config = dict(
    bias='all',
    parallel_block=False,
    beta2=0.98,
)
Each number is 200 + 20 x the weight over its row's rms, rounded and kept within 0 to 999. Layers, rows and columns count from 0. The size before them is the row's rms in percent of the matrix's.

# layer 7 attention output (transposed), 576x576, rms 0.0323, rows 566-575, columns 384-479
090,188,223,180,203,235,203,185,224,215,203,197,235,205,207,171,205,214,224,184,235,211,181,229,234,209,161,207,220,207,207,191,172,186,203,202,167,212,191,212,182,210,233,195,222,236,202,184,174,207,169,222,212,192,183,187,192,177,204,184,216,178,192,164,195,158,179,197,219,185,175,223,213,203,226,178,200,212,185,224,253,222,205,227,223,199,244,198,211,176,195,220,187,176,173,203,194
084,200,188,213,224,180,217,197,210,216,174,185,195,202,205,190,212,231,197,215,183,186,156,180,185,208,229,146,211,216,225,210,207,188,218,198,178,200,202,216,194,225,165,206,205,219,211,203,202,183,203,206,179,189,209,167,169,177,209,211,175,209,170,193,199,189,203,163,184,253,231,207,216,199,191,175,202,221,236,231,200,222,209,171,215,201,185,202,202,213,238,159,187,212,209,179,203
091,236,245,222,202,215,187,204,225,204,198,221,154,188,240,175,246,197,191,192,228,239,184,203,183,194,212,200,200,185,199,174,177,206,203,218,225,267,209,193,174,209,211,192,218,206,201,217,186,180,197,179,188,176,220,179,241,180,196,221,187,184,213,189,186,191,175,175,219,188,164,241,213,231,218,188,222,188,208,224,183,219,213,179,192,220,225,151,207,199,200,205,162,195,199,190,194
082,204,167,188,180,183,228,143,174,194,227,198,187,218,162,196,199,214,215,200,213,215,193,204,202,220,188,207,216,187,214,205,194,181,196,235,207,167,178,215,185,176,190,188,219,167,180,192,216,188,227,198,217,191,233,182,182,214,150,201,200,194,200,214,196,233,211,223,168,220,193,197,193,196,196,183,197,163,196,205,221,201,226,162,201,198,219,207,158,183,208,212,205,204,181,195,226
087,189,155,208,209,243,199,200,169,236,213,208,216,218,169,220,213,197,193,174,172,192,222,206,193,220,232,212,187,200,175,174,233,196,210,201,218,161,196,201,170,185,217,182,214,211,177,172,209,217,224,214,221,212,178,186,197,201,168,187,179,208,239,181,207,223,227,218,191,207,205,189,220,198,184,195,212,184,202,213,195,202,199,206,204,178,176,199,182,217,197,201,220,217,229,190,171
088,220,231,179,211,212,214,203,209,208,211,184,217,206,207,188,219,204,210,187,201,220,220,159,238,209,211,198,230,192,211,224,191,222,181,198,188,193,212,208,202,159,212,213,179,197,192,206,187,187,210,216,216,226,213,203,189,180,191,178,196,192,178,175,217,194,211,226,200,194,167,215,225,233,234,199,204,221,220,235,207,208,176,183,204,215,191,205,227,172,188,202,217,232,199,194,174
087,211,194,183,186,154,212,171,154,213,239,183,234,184,173,181,174,201,195,176,216,184,223,191,238,186,229,200,219,227,222,208,174,187,184,185,198,205,217,221,175,206,201,198,211,194,186,199,194,180,180,260,219,215,215,183,153,215,195,185,175,189,236,210,153,175,234,195,195,221,216,161,202,203,200,206,186,225,179,209,199,192,178,207,239,205,200,236,178,230,204,204,194,204,184,180,216
086,210,204,210,204,189,205,193,203,175,224,229,248,209,211,197,216,224,194,180,206,208,187,200,215,173,204,209,217,200,210,207,195,209,182,196,205,221,200,199,229,218,216,204,187,208,225,188,174,155,190,190,208,185,190,198,220,245,205,166,198,209,198,182,169,164,198,158,181,177,191,236,180,209,184,231,189,187,210,198,185,206,185,180,166,230,214,218,217,165,188,230,201,218,225,185,185
087,202,214,197,167,193,175,188,213,197,222,202,178,136,240,168,172,237,195,260,236,200,190,212,208,238,156,200,199,254,192,197,229,197,179,206,177,183,177,182,199,166,217,211,196,192,194,207,183,202,189,188,207,172,229,198,211,209,216,179,205,206,182,241,208,209,192,192,179,235,224,148,235,184,199,172,167,200,188,222,206,183,187,243,167,239,194,234,201,216,180,231,179,199,205,207,205
082,217,198,210,179,188,218,211,214,220,196,194,182,230,199,150,182,189,224,195,231,204,202,180,192,226,166,255,224,225,217,227,161,220,204,193,181,205,187,173,222,194,195,227,195,189,206,217,213,203,226,235,175,180,230,216,191,198,185,180,217,218,183,191,195,173,182,183,188,182,221,160,218,205,212,193,177,179,198,190,198,210,210,249,169,199,208,226,231,185,189,219,178,198,166,202,218
# layer 7 attention value, 576x576, rms 0.0319, rows 567-575, columns 384-479
087,225,225,200,184,211,167,192,209,211,218,184,205,181,220,218,220,179,218,206,224,205,221,235,190,216,168,223,171,186,200,204,202,219,199,204,213,171,174,192,216,210,173,212,220,191,207,182,196,228,206,209,182,202,158,192,278,242,136,203,219,198,223,196,172,230,182,189,205,174,207,200,188,204,203,217,191,165,211,197,160,196,195,232,208,221,153,219,210,180,150,212,204,199,231,243,200
093,168,182,190,210,207,215,228,191,181,171,179,192,221,190,207,202,207,202,210,178,154,181,168,212,193,193,211,185,195,194,225,241,192,207,171,184,164,227,173,220,199,212,193,201,208,216,198,214,218,198,194,215,224,208,201,183,198,229,170,189,221,197,206,205,195,233,202,172,218,215,203,216,148,215,229,184,203,167,197,214,180,156,242,226,170,188,211,208,211,236,178,196,176,228,252,223
081,207,168,200,218,177,176,210,215,199,216,211,198,204,212,194,198,202,200,226,201,206,187,200,206,216,197,175,172,184,194,158,189,216,242,171,192,202,218,204,179,198,189,220,179,212,194,186,161,196,164,201,199,202,177,223,167,201,224,210,216,189,223,200,202,188,208,200,214,197,179,194,187,198,158,207,235,223,200,187,199,197,195,200,237,181,177,204,226,215,204,181,189,223,187,205,181
090,218,210,185,175,177,181,174,217,188,202,196,240,164,220,160,204,209,230,203,204,202,183,194,230,173,210,185,192,200,182,235,186,182,189,203,207,221,195,217,204,192,187,191,197,185,235,230,209,194,179,192,193,190,171,203,208,224,193,193,182,200,187,206,213,186,206,195,200,211,162,189,200,204,216,240,206,219,198,171,204,201,221,211,170,190,211,238,235,196,193,194,199,227,181,197,242
089,222,208,218,232,180,179,192,194,173,174,206,205,204,210,217,202,224,189,207,188,209,196,181,185,212,185,170,177,229,194,167,203,207,247,218,205,187,184,228,204,254,199,212,248,177,228,228,210,222,197,215,211,153,183,203,225,190,218,203,203,206,210,214,210,201,202,192,214,209,228,214,175,174,205,193,205,218,196,179,176,187,231,220,223,231,227,190,156,223,222,209,185,176,216,201,238
087,184,198,210,214,197,183,194,229,204,185,201,187,221,212,211,236,208,187,227,221,209,160,209,181,247,174,192,174,167,203,207,168,194,241,215,191,223,179,181,218,197,179,201,215,210,197,186,212,202,193,184,206,164,172,233,212,172,181,206,187,219,184,194,263,224,171,229,218,187,199,234,198,213,180,183,241,211,195,175,184,201,219,197,199,222,185,200,228,195,182,225,231,222,192,204,217
087,192,216,193,203,226,199,198,199,237,186,186,183,175,223,208,206,206,188,225,203,207,236,203,215,216,202,189,209,196,190,233,205,236,217,179,208,174,210,187,185,158,204,217,221,181,203,195,207,229,209,190,180,176,230,194,190,153,222,247,189,200,188,248,230,201,222,217,201,209,184,176,233,210,228,198,225,228,190,197,188,162,230,200,191,158,218,195,194,190,201,182,195,165,200,199,221
088,226,172,198,229,246,208,242,214,197,193,202,224,231,181,199,200,170,198,182,181,183,217,195,165,158,235,203,197,156,192,195,227,206,213,209,176,194,197,215,216,215,179,215,187,184,210,179,205,182,206,201,164,213,208,199,212,221,194,222,179,174,229,185,171,218,205,188,218,186,168,241,191,184,205,208,230,183,214,212,171,191,210,210,227,185,205,192,204,162,195,175,242,206,208,174,180
085,182,211,194,236,220,167,201,206,161,182,218,153,157,212,253,216,185,179,221,196,198,193,172,192,211,208,154,174,208,186,158,217,192,231,228,190,204,194,239,199,214,165,208,210,206,165,200,160,199,206,168,213,204,205,180,226,203,216,206,184,191,218,203,195,249,198,216,214,213,189,247,185,210,202,191,216,200,198,199,210,223,176,156,233,188,232,171,183,229,237,197,239,215,231,191,192
# layer 7 MLP up, 2304x576, rms 0.0351, rows 0-26, columns 384-479
094,202,178,207,173,180,194,210,186,233,179,219,180,205,204,201,207,184,200,201,199,207,199,190,219,208,187,188,170,261,213,192,230,226,201,200,218,204,211,221,191,194,195,211,204,165,191,219,213,210,190,173,189,205,172,214,192,193,213,184,201,219,197,200,192,197,223,249,209,184,212,178,207,193,230,205,194,189,202,199,201,186,155,210,170,214,200,241,198,174,198,190,202,205,207,197,162
109,190,181,192,179,207,174,188,175,210,190,206,202,200,197,204,186,257,210,208,190,198,186,182,208,170,190,169,178,200,178,166,195,190,221,206,187,213,175,211,171,232,178,208,194,210,180,224,204,229,215,197,192,194,207,167,239,213,229,202,235,195,231,231,220,222,177,208,190,216,212,226,173,217,219,189,186,197,176,207,190,208,193,211,204,191,213,208,222,202,207,193,245,197,181,232,245
095,172,205,192,189,183,207,169,186,219,201,223,205,184,242,194,184,252,221,236,185,191,204,231,202,218,207,211,218,201,218,194,218,210,189,213,184,196,168,178,175,193,234,222,186,182,206,185,183,208,209,216,221,214,223,195,228,237,224,210,246,206,166,187,212,245,223,221,207,188,205,186,226,195,216,189,185,220,176,191,231,225,193,180,210,182,178,226,217,196,172,243,196,190,184,178,182
102,184,183,217,182,220,214,163,225,194,201,227,194,186,224,199,173,221,240,212,193,195,216,184,177,212,198,208,208,186,237,210,212,189,170,173,192,224,182,214,182,205,207,226,213,189,190,236,226,209,207,172,224,202,188,214,206,217,208,244,198,196,217,217,173,191,179,230,243,223,223,251,199,222,233,198,189,184,206,171,202,224,180,217,226,217,222,199,192,199,157,189,172,161,168,193,220
101,233,174,163,196,200,191,162,160,218,194,183,187,159,201,215,222,205,208,205,205,191,189,157,218,204,176,193,178,168,211,195,174,208,215,187,210,178,195,190,216,164,236,185,181,188,229,179,228,199,202,190,217,207,208,212,193,241,179,198,195,189,190,199,179,201,209,208,165,216,216,176,194,192,228,220,182,231,196,196,234,197,191,226,201,196,204,204,192,208,209,201,164,218,176,183,200
104,189,192,229,180,193,213,223,211,180,184,211,204,198,188,192,237,215,198,194,204,207,197,190,198,209,191,194,216,207,188,232,177,202,242,222,201,203,197,168,179,217,219,231,188,169,201,218,214,228,216,201,206,169,170,238,208,198,183,197,174,230,217,198,227,211,171,220,172,216,242,200,171,204,235,224,204,211,211,250,181,188,186,174,222,200,192,211,211,223,192,188,172,183,195,216,209
106,189,185,213,204,186,198,164,227,191,184,192,196,205,200,209,183,222,197,172,178,190,193,195,211,196,212,205,218,218,246,227,188,194,228,206,230,196,188,214,225,224,223,155,190,198,187,199,201,186,208,245,221,174,197,212,224,187,200,204,204,228,184,209,209,181,206,220,237,208,213,229,211,178,214,179,243,238,223,209,203,240,184,211,229,206,235,192,176,210,211,169,194,203,214,195,182
095,246,234,205,207,208,176,179,180,201,197,222,215,185,210,191,209,212,214,214,200,237,194,203,196,210,196,181,198,186,233,244,164,186,241,199,208,189,175,196,168,173,210,160,196,185,197,190,174,184,176,201,201,198,228,181,186,205,214,195,179,210,176,212,185,229,169,193,191,221,183,220,200,192,206,210,193,214,184,209,228,212,185,196,190,197,216,181,213,215,187,220,232,202,191,205,231
113,175,215,205,171,201,202,185,215,209,170,204,204,189,206,190,198,193,198,213,212,191,212,195,191,185,240,212,227,236,181,198,206,224,186,189,243,212,217,158,184,181,186,227,221,213,216,172,187,189,211,224,218,231,200,203,179,191,202,197,233,234,232,211,182,189,191,198,232,190,200,214,190,171,185,200,186,237,176,197,168,182,220,211,216,176,192,198,185,233,197,206,213,231,198,210,188
104,169,212,171,203,194,175,220,174,198,212,184,203,206,199,191,224,215,200,184,200,195,204,194,185,174,185,177,226,193,224,194,155,194,222,225,203,198,183,226,187,186,205,174,206,190,204,221,194,202,226,182,211,211,188,229,212,205,185,246,237,227,207,208,193,215,211,201,190,186,220,225,187,204,207,204,200,201,205,176,192,202,235,210,227,166,182,182,215,215,214,227,179,186,205,200,176
109,181,249,192,219,217,182,211,189,180,209,191,234,171,183,206,194,203,215,181,181,213,199,169,197,216,228,193,224,165,227,178,231,230,195,199,196,201,166,225,163,156,174,188,180,173,224,222,200,170,230,189,204,206,213,174,237,218,204,213,204,196,222,205,212,199,204,197,199,251,209,192,172,203,205,181,195,197,201,213,221,209,193,191,213,200,208,168,221,207,214,208,172,197,183,203,189
110,185,190,198,224,190,203,226,210,193,189,195,206,195,218,196,161,197,215,253,243,194,213,182,199,198,216,194,209,189,192,193,169,219,204,166,216,247,204,125,239,201,196,171,198,197,214,175,173,226,172,172,204,179,202,201,227,200,191,187,181,230,209,200,211,196,210,223,187,174,180,187,183,199,217,205,230,221,202,152,224,217,173,181,226,235,202,184,173,242,193,196,158,206,195,221,204
091,229,215,193,213,184,207,185,178,179,219,187,217,200,170,245,184,234,200,173,220,205,188,187,211,206,182,243,209,208,219,163,184,200,202,217,202,168,203,194,192,174,211,171,216,157,211,195,192,239,203,216,215,197,180,182,187,213,227,190,200,151,198,209,185,231,219,205,194,195,196,184,187,207,204,160,203,184,179,196,210,197,222,200,211,175,212,194,225,181,212,215,188,242,188,191,208
126,226,211,217,239,205,218,210,185,201,211,205,224,202,217,180,200,189,191,189,201,224,198,192,220,183,211,190,217,195,216,213,218,225,197,201,200,234,170,196,178,192,180,172,161,184,190,208,210,197,262,178,242,217,205,179,226,252,201,186,199,193,245,206,191,221,187,193,231,199,204,173,214,208,208,206,194,215,165,213,172,177,188,199,192,214,201,210,206,212,227,204,191,194,189,213,232
102,219,215,214,165,216,175,228,184,197,200,178,214,196,201,213,196,211,194,175,190,212,235,160,195,190,216,215,176,200,210,179,184,196,172,194,194,216,167,223,165,211,213,175,225,178,230,239,185,191,198,211,178,169,177,196,222,193,246,230,214,222,213,218,195,204,195,221,219,230,204,211,199,204,250,173,225,201,204,198,188,197,182,203,178,220,183,182,211,226,220,217,211,182,220,181,215
092,228,182,171,235,195,222,197,200,217,174,217,166,181,222,210,196,228,187,190,203,187,188,195,180,226,193,188,169,186,229,195,190,206,220,182,171,213,174,212,208,191,256,171,203,197,189,175,175,209,213,228,200,183,152,190,190,218,232,198,194,205,182,184,185,157,196,203,185,190,176,182,241,189,193,201,192,216,193,181,199,239,228,168,195,194,186,169,232,211,208,203,218,201,213,186,192
100,196,226,222,195,208,205,198,171,211,205,207,222,211,257,216,223,220,220,188,180,228,172,188,186,203,227,193,182,203,239,183,228,235,191,199,227,180,199,176,174,197,240,194,215,218,222,240,198,223,210,202,200,189,217,224,179,161,207,191,191,193,203,218,173,215,176,193,183,234,228,217,209,216,223,198,205,192,186,212,228,182,211,199,189,160,193,213,203,166,180,183,159,244,198,254,180
093,197,219,218,192,187,224,209,229,183,197,196,183,192,211,176,189,201,230,191,194,193,225,211,199,192,220,223,189,238,231,220,198,189,188,210,228,229,187,190,202,196,192,189,208,152,193,206,210,178,204,200,216,214,179,196,213,192,204,187,215,249,184,200,139,209,186,222,195,225,205,189,202,219,235,165,162,215,214,210,200,208,195,192,187,178,198,153,197,185,178,183,224,205,201,200,196
096,169,210,211,164,229,203,172,211,205,231,218,214,166,203,196,209,214,252,214,187,198,195,187,187,190,219,183,191,217,222,162,222,235,163,167,192,210,217,180,177,240,256,224,176,202,214,169,179,175,212,203,186,203,231,210,226,216,209,209,187,213,174,232,228,205,201,221,183,240,178,187,216,267,219,222,197,204,198,165,198,232,171,197,215,188,163,227,180,208,179,161,195,192,217,179,182
096,218,202,200,188,253,191,205,203,240,177,207,183,202,188,166,207,215,164,197,195,201,210,193,209,229,214,191,243,191,221,156,215,175,184,163,186,199,155,184,154,196,197,154,180,202,193,209,204,217,201,181,209,213,212,175,194,240,189,191,179,180,219,223,192,194,231,230,207,225,187,170,176,146,190,214,198,174,192,210,185,167,188,199,213,223,191,203,192,208,215,180,191,161,186,207,213
097,197,196,210,172,184,213,203,217,242,195,206,220,193,200,191,191,195,232,188,196,205,225,227,226,201,214,205,170,214,210,195,205,240,217,214,229,221,175,225,228,230,188,192,184,189,235,222,195,196,166,191,178,210,188,198,205,191,183,208,188,239,203,160,221,247,221,204,220,199,227,232,189,216,175,238,231,226,235,162,227,192,194,191,193,202,188,199,186,240,187,208,188,199,188,195,217
108,224,210,224,186,171,169,193,218,227,148,212,193,193,208,229,242,226,214,201,159,222,190,224,187,199,204,185,194,215,184,190,222,239,169,222,212,164,197,205,224,195,189,141,184,224,182,194,208,222,216,213,174,178,184,193,186,206,176,227,228,202,203,193,191,206,187,206,200,252,229,210,198,194,181,230,173,206,213,211,173,202,176,145,203,201,191,197,209,164,227,237,178,185,231,181,193
097,206,173,190,211,228,202,182,206,172,195,197,236,200,219,223,203,239,209,192,227,224,183,189,179,188,213,207,222,215,203,228,200,194,203,219,233,207,181,216,199,220,243,213,205,192,231,192,190,210,212,203,213,192,232,196,179,174,192,196,175,207,232,219,205,192,190,238,219,234,192,221,191,207,233,208,215,251,217,217,229,224,155,216,246,217,231,204,186,204,206,192,198,205,194,194,172
093,203,185,168,223,199,198,173,194,195,174,197,185,178,189,197,219,244,230,162,174,178,176,175,234,198,176,193,187,197,210,204,195,174,201,188,212,213,176,199,160,189,195,184,208,228,200,202,204,194,213,181,202,169,207,179,223,215,190,195,251,227,206,206,201,205,168,214,204,202,155,208,186,214,191,192,183,209,186,200,182,175,217,194,224,192,220,186,184,190,189,169,222,209,211,226,178
100,194,183,202,209,161,215,193,190,218,226,198,194,180,178,212,227,181,262,199,207,201,201,213,201,211,194,191,182,249,165,183,199,213,205,194,162,184,184,195,207,208,233,196,198,223,218,208,196,205,178,183,190,158,184,160,220,226,167,210,197,209,186,207,219,200,195,189,199,188,203,202,223,220,214,202,180,200,201,201,207,188,169,222,215,222,177,207,196,213,192,187,198,195,229,206,223
100,193,208,213,176,191,203,233,219,200,175,200,216,198,201,198,227,206,188,219,221,192,233,205,234,197,189,182,193,232,204,176,216,222,188,241,203,213,195,180,201,168,182,235,209,186,201,193,201,217,228,208,192,180,181,222,210,171,201,206,208,200,206,200,211,225,209,201,198,239,180,209,181,212,181,211,220,180,188,211,203,177,206,213,167,229,179,202,186,212,219,208,182,181,180,217,223
093,216,184,221,202,232,223,230,190,163,181,199,209,194,186,206,185,235,202,205,185,173,213,199,187,165,196,194,209,224,227,165,212,203,204,221,194,241,196,180,193,199,217,224,222,202,242,192,223,212,195,192,186,193,162,204,211,194,180,165,198,215,193,190,232,189,210,215,173,210,211,197,204,179,178,250,194,197,221,174,217,229,196,218,193,191,243,231,196,233,197,192,218,169,203,173,226
# layer 7 MLP down (transposed), 2304x576, rms 0.0333, rows 0-26, columns 384-479
109,218,228,155,178,204,192,203,175,192,197,192,204,173,230,183,176,192,181,180,196,216,211,195,194,235,223,191,171,178,150,199,191,216,189,227,215,188,205,197,241,158,209,196,198,207,171,184,229,182,160,241,206,194,183,198,222,195,195,198,177,226,180,196,242,215,237,191,230,188,174,241,211,197,207,191,199,221,210,206,215,239,186,175,208,191,192,222,192,207,187,199,196,218,200,226,195
111,158,215,204,166,203,208,186,178,219,201,192,217,178,203,197,176,217,183,194,214,182,226,197,221,178,226,193,207,191,211,201,219,229,228,219,221,174,208,198,144,217,208,205,192,204,195,205,220,182,229,239,197,204,191,176,222,203,215,185,231,190,227,195,204,182,185,192,174,238,214,248,191,207,216,195,192,198,181,190,199,212,193,186,200,177,209,206,184,193,192,137,188,217,162,197,220
103,199,217,181,239,213,219,202,205,224,215,237,192,220,175,189,168,199,217,168,220,244,221,209,198,176,208,209,200,188,203,203,204,179,180,205,205,207,215,199,232,204,169,193,210,232,166,208,220,190,191,178,215,194,222,201,199,207,213,184,224,186,163,181,183,202,182,210,193,179,187,199,203,175,223,204,203,145,207,202,206,186,185,203,188,184,192,238,177,215,207,200,207,234,205,196,214
099,245,190,187,201,191,225,190,190,179,204,205,192,234,229,217,182,205,195,188,179,186,203,196,177,192,206,203,204,175,229,188,202,171,199,212,147,184,228,208,205,210,194,193,213,199,159,176,216,223,198,199,212,214,239,203,189,206,155,202,236,210,182,160,184,179,203,229,196,208,192,209,217,211,194,181,181,187,194,184,212,246,196,203,185,176,207,171,186,202,202,217,205,243,184,222,183
097,190,214,219,223,216,184,160,209,197,193,164,236,162,202,194,217,191,191,193,190,181,202,173,244,168,206,191,199,243,186,202,202,166,202,181,184,224,195,204,163,183,181,174,234,193,199,184,201,193,173,197,229,210,196,188,196,199,220,136,234,166,197,246,184,162,188,171,208,224,209,205,233,178,235,201,188,181,182,218,202,209,200,172,197,182,162,223,209,205,171,187,195,162,205,204,219
097,220,242,217,207,185,196,215,195,191,242,218,171,182,182,220,199,216,204,233,185,179,177,175,177,199,192,221,204,181,192,235,177,206,182,195,230,206,173,215,231,184,219,213,181,228,168,181,192,239,181,198,211,187,209,190,217,197,177,173,209,211,168,208,194,189,218,201,227,198,228,157,174,215,192,167,228,196,171,168,218,215,231,189,174,213,185,203,189,219,211,167,219,177,216,168,194
099,180,210,222,197,189,217,212,235,210,207,195,207,200,186,193,154,175,204,195,164,179,185,235,181,186,196,182,216,198,169,215,194,193,211,196,198,182,242,209,205,202,222,204,189,206,199,199,187,210,191,217,176,155,223,231,188,207,204,184,193,167,214,190,179,231,175,181,203,211,164,192,205,229,212,223,220,213,209,194,191,226,182,194,218,195,193,191,164,179,202,187,228,217,235,208,185
096,185,206,204,185,165,180,203,237,223,213,217,173,188,188,178,210,166,178,215,180,215,180,180,212,207,171,170,180,203,211,206,192,143,189,187,221,178,211,204,215,217,194,230,185,199,183,167,205,182,213,213,192,194,192,185,182,179,208,221,194,157,201,182,226,205,188,216,203,194,187,190,230,196,214,172,205,236,178,229,218,227,186,165,182,204,162,193,241,211,214,200,220,179,201,186,161
097,197,185,208,181,198,204,186,223,198,185,166,205,194,212,194,207,200,226,241,206,188,174,157,200,197,221,210,199,229,206,169,220,195,218,206,208,232,199,170,207,207,174,166,207,191,200,183,227,219,188,195,200,205,206,217,208,188,192,145,203,227,217,206,217,227,175,188,223,205,226,191,220,185,234,193,183,197,208,168,202,187,195,195,200,201,205,181,186,267,186,207,190,201,173,202,197
097,181,197,172,199,202,189,194,212,191,235,216,227,220,204,208,193,198,199,225,194,205,180,214,207,214,207,187,202,212,214,205,231,199,190,171,196,183,213,179,216,181,189,195,197,195,197,220,211,171,180,190,192,235,202,184,216,194,229,214,182,185,201,211,220,226,144,203,214,227,196,217,211,190,191,197,190,222,218,191,211,178,169,226,191,243,222,208,217,184,164,234,211,212,212,224,178
101,215,163,174,174,175,227,207,199,197,196,219,172,224,183,206,206,195,223,221,199,186,223,201,230,210,198,194,206,196,201,211,200,199,205,186,210,236,191,166,182,169,197,222,215,232,205,187,210,208,215,197,198,230,237,196,210,177,209,196,228,218,189,193,213,202,158,220,220,191,209,180,197,149,229,219,222,220,219,189,197,244,192,178,193,225,205,170,216,202,218,208,178,210,206,245,161
107,196,212,195,215,199,199,181,232,233,202,230,195,188,195,164,168,175,178,195,210,193,193,190,208,212,209,178,201,181,182,233,174,217,192,195,207,227,220,162,176,204,173,194,173,205,206,137,202,204,144,175,196,227,192,188,201,191,218,199,179,203,224,204,222,185,224,186,221,234,204,177,195,207,208,213,216,169,219,215,194,205,193,154,217,209,198,219,173,233,190,175,209,222,200,201,214
088,205,180,182,179,201,192,212,229,196,228,213,211,256,208,197,216,193,206,220,195,217,217,243,205,170,207,160,214,211,196,205,176,221,205,202,184,221,181,232,203,200,224,212,167,204,172,204,247,190,201,226,201,186,212,188,198,201,191,222,144,236,229,194,175,211,166,189,238,199,201,240,177,170,208,211,173,203,204,219,185,217,194,179,224,188,192,211,200,226,231,208,179,185,214,208,165
123,195,208,217,290,212,197,205,183,206,243,194,188,193,170,158,206,136,183,165,232,183,182,199,206,189,196,253,209,189,219,239,192,187,177,204,182,225,187,222,190,213,198,202,211,202,196,208,176,175,199,164,231,205,198,191,203,229,197,170,177,190,225,204,210,190,195,170,217,218,208,172,201,219,186,216,207,193,196,264,227,201,208,191,194,217,184,223,156,192,185,208,198,186,207,286,191
101,218,211,199,167,216,185,176,204,190,232,186,179,178,149,220,194,212,211,205,189,225,176,211,182,200,212,161,207,210,197,205,207,183,193,184,201,213,212,221,183,234,167,214,193,229,217,215,215,227,206,192,189,167,176,179,224,203,203,205,180,164,211,201,232,183,198,208,195,224,207,185,172,207,196,201,249,182,229,240,157,160,199,199,167,204,179,219,191,212,171,181,192,186,209,193,229
100,194,225,175,184,230,200,197,192,225,215,178,194,204,198,179,220,192,222,203,192,219,205,199,250,186,197,184,200,181,189,226,207,195,185,243,193,170,202,199,220,202,186,195,202,227,203,187,190,215,214,208,203,174,194,218,214,197,179,230,186,226,208,241,232,203,186,191,173,187,213,207,177,196,205,198,216,190,195,205,224,192,197,203,183,178,208,186,223,195,182,220,157,214,194,190,223
097,169,189,187,181,212,174,181,207,184,204,199,219,181,183,213,189,220,189,184,188,225,199,234,212,212,232,210,200,211,172,215,229,168,216,193,178,238,217,214,216,187,182,181,192,182,247,206,181,199,238,192,199,206,174,231,204,182,195,181,209,169,198,226,180,232,209,201,168,213,142,161,213,198,184,209,208,166,164,196,211,201,210,207,186,224,201,176,193,168,190,216,222,168,225,201,183
097,190,231,245,196,198,170,220,196,218,206,186,230,163,207,242,229,190,179,214,224,172,169,193,190,208,164,189,197,182,175,175,174,222,243,194,220,208,190,216,182,188,197,194,230,207,185,197,216,228,203,174,191,152,238,205,196,219,207,196,206,181,208,190,230,213,188,228,244,189,210,194,193,192,167,222,222,195,213,186,198,234,235,206,212,226,204,219,180,219,209,220,208,192,190,173,203
103,213,232,226,215,209,213,191,183,209,214,192,219,220,174,195,187,213,201,183,195,178,216,220,232,171,202,200,230,180,184,203,241,174,258,190,201,222,221,189,199,201,226,222,160,137,225,190,184,181,214,181,171,204,176,209,208,234,194,183,210,195,227,231,219,205,207,204,187,199,211,194,212,183,194,211,243,199,215,205,236,155,214,208,205,189,216,194,196,205,211,239,228,181,208,185,190
111,180,224,204,205,192,183,178,196,155,193,204,185,211,199,205,244,211,189,201,220,211,230,203,174,221,197,200,147,196,185,204,188,207,250,224,213,181,233,187,183,197,247,218,214,211,189,190,210,211,149,205,206,211,181,153,188,209,209,196,186,196,226,185,178,196,193,188,171,193,194,193,202,223,207,191,208,231,202,177,201,197,200,188,212,181,210,172,199,177,186,217,213,182,155,238,208
100,197,244,205,190,174,194,237,167,174,174,193,187,185,222,182,184,195,183,182,180,209,195,203,209,199,201,196,181,221,168,220,204,163,187,231,193,192,234,222,237,175,201,224,214,157,166,208,212,204,187,240,186,217,194,187,152,202,229,187,193,212,204,227,184,201,215,164,192,206,158,217,202,212,204,227,188,170,176,218,206,214,220,224,219,184,183,224,197,173,209,201,193,203,194,180,217
101,184,186,181,219,208,151,185,191,166,239,212,201,215,182,205,168,126,204,178,196,179,200,212,186,186,189,194,188,171,225,194,230,191,202,182,185,185,217,207,195,252,192,217,219,216,192,198,203,197,200,205,156,200,205,209,187,219,176,221,200,225,167,233,188,169,213,228,222,227,216,239,201,186,184,204,214,170,230,187,205,188,214,218,214,222,184,176,199,203,213,187,227,174,223,240,192
108,184,201,214,223,190,224,206,200,206,199,188,182,200,201,195,212,222,208,178,168,211,193,199,225,202,205,197,215,213,176,183,197,198,194,215,218,214,184,211,168,203,202,224,199,216,193,214,217,206,177,208,210,218,195,223,205,198,184,211,182,166,188,247,192,175,196,222,149,206,159,212,175,212,211,230,215,214,210,209,192,240,218,178,186,230,239,191,196,215,225,203,236,184,152,184,170
094,170,177,218,199,207,185,233,206,203,201,186,198,200,208,184,210,207,176,208,213,168,200,176,192,213,217,189,207,233,166,211,178,210,184,240,224,206,210,170,194,182,193,203,214,219,176,153,205,197,167,241,231,196,199,196,175,203,182,238,214,203,207,214,219,212,201,200,234,195,164,212,204,193,193,183,201,233,209,197,184,194,206,170,191,203,194,230,218,212,167,190,216,257,197,208,217
106,184,179,216,209,196,203,197,188,212,203,184,205,232,197,170,200,196,200,181,187,191,213,204,220,196,198,204,178,183,214,225,222,204,253,205,213,223,205,152,196,196,186,175,187,198,174,205,180,230,216,197,181,208,227,196,192,169,182,165,230,204,206,193,163,195,192,233,227,202,200,174,187,231,175,182,219,220,188,213,180,256,190,205,191,201,193,195,216,184,170,201,251,203,171,171,200
097,188,178,201,191,185,229,243,214,182,204,198,201,211,197,225,211,184,214,205,217,218,190,208,192,171,201,228,235,193,192,183,207,194,221,226,176,191,208,215,239,204,188,206,212,198,192,179,195,200,208,190,200,219,192,204,203,186,253,189,211,215,192,166,182,196,137,196,217,216,232,227,197,202,180,206,185,176,211,206,201,177,206,154,203,225,204,192,190,207,197,225,202,181,208,219,205
109,223,193,203,201,219,221,196,221,207,214,217,198,205,197,192,159,200,212,221,185,199,182,218,201,223,256,208,196,222,160,212,222,173,198,221,214,215,206,184,198,211,216,184,192,196,254,227,194,219,168,184,191,198,211,175,226,190,204,193,186,186,211,229,185,204,187,194,198,223,187,207,181,208,189,236,190,189,176,218,173,204,233,186,202,204,193,207,193,205,181,195,178,226,186,209,212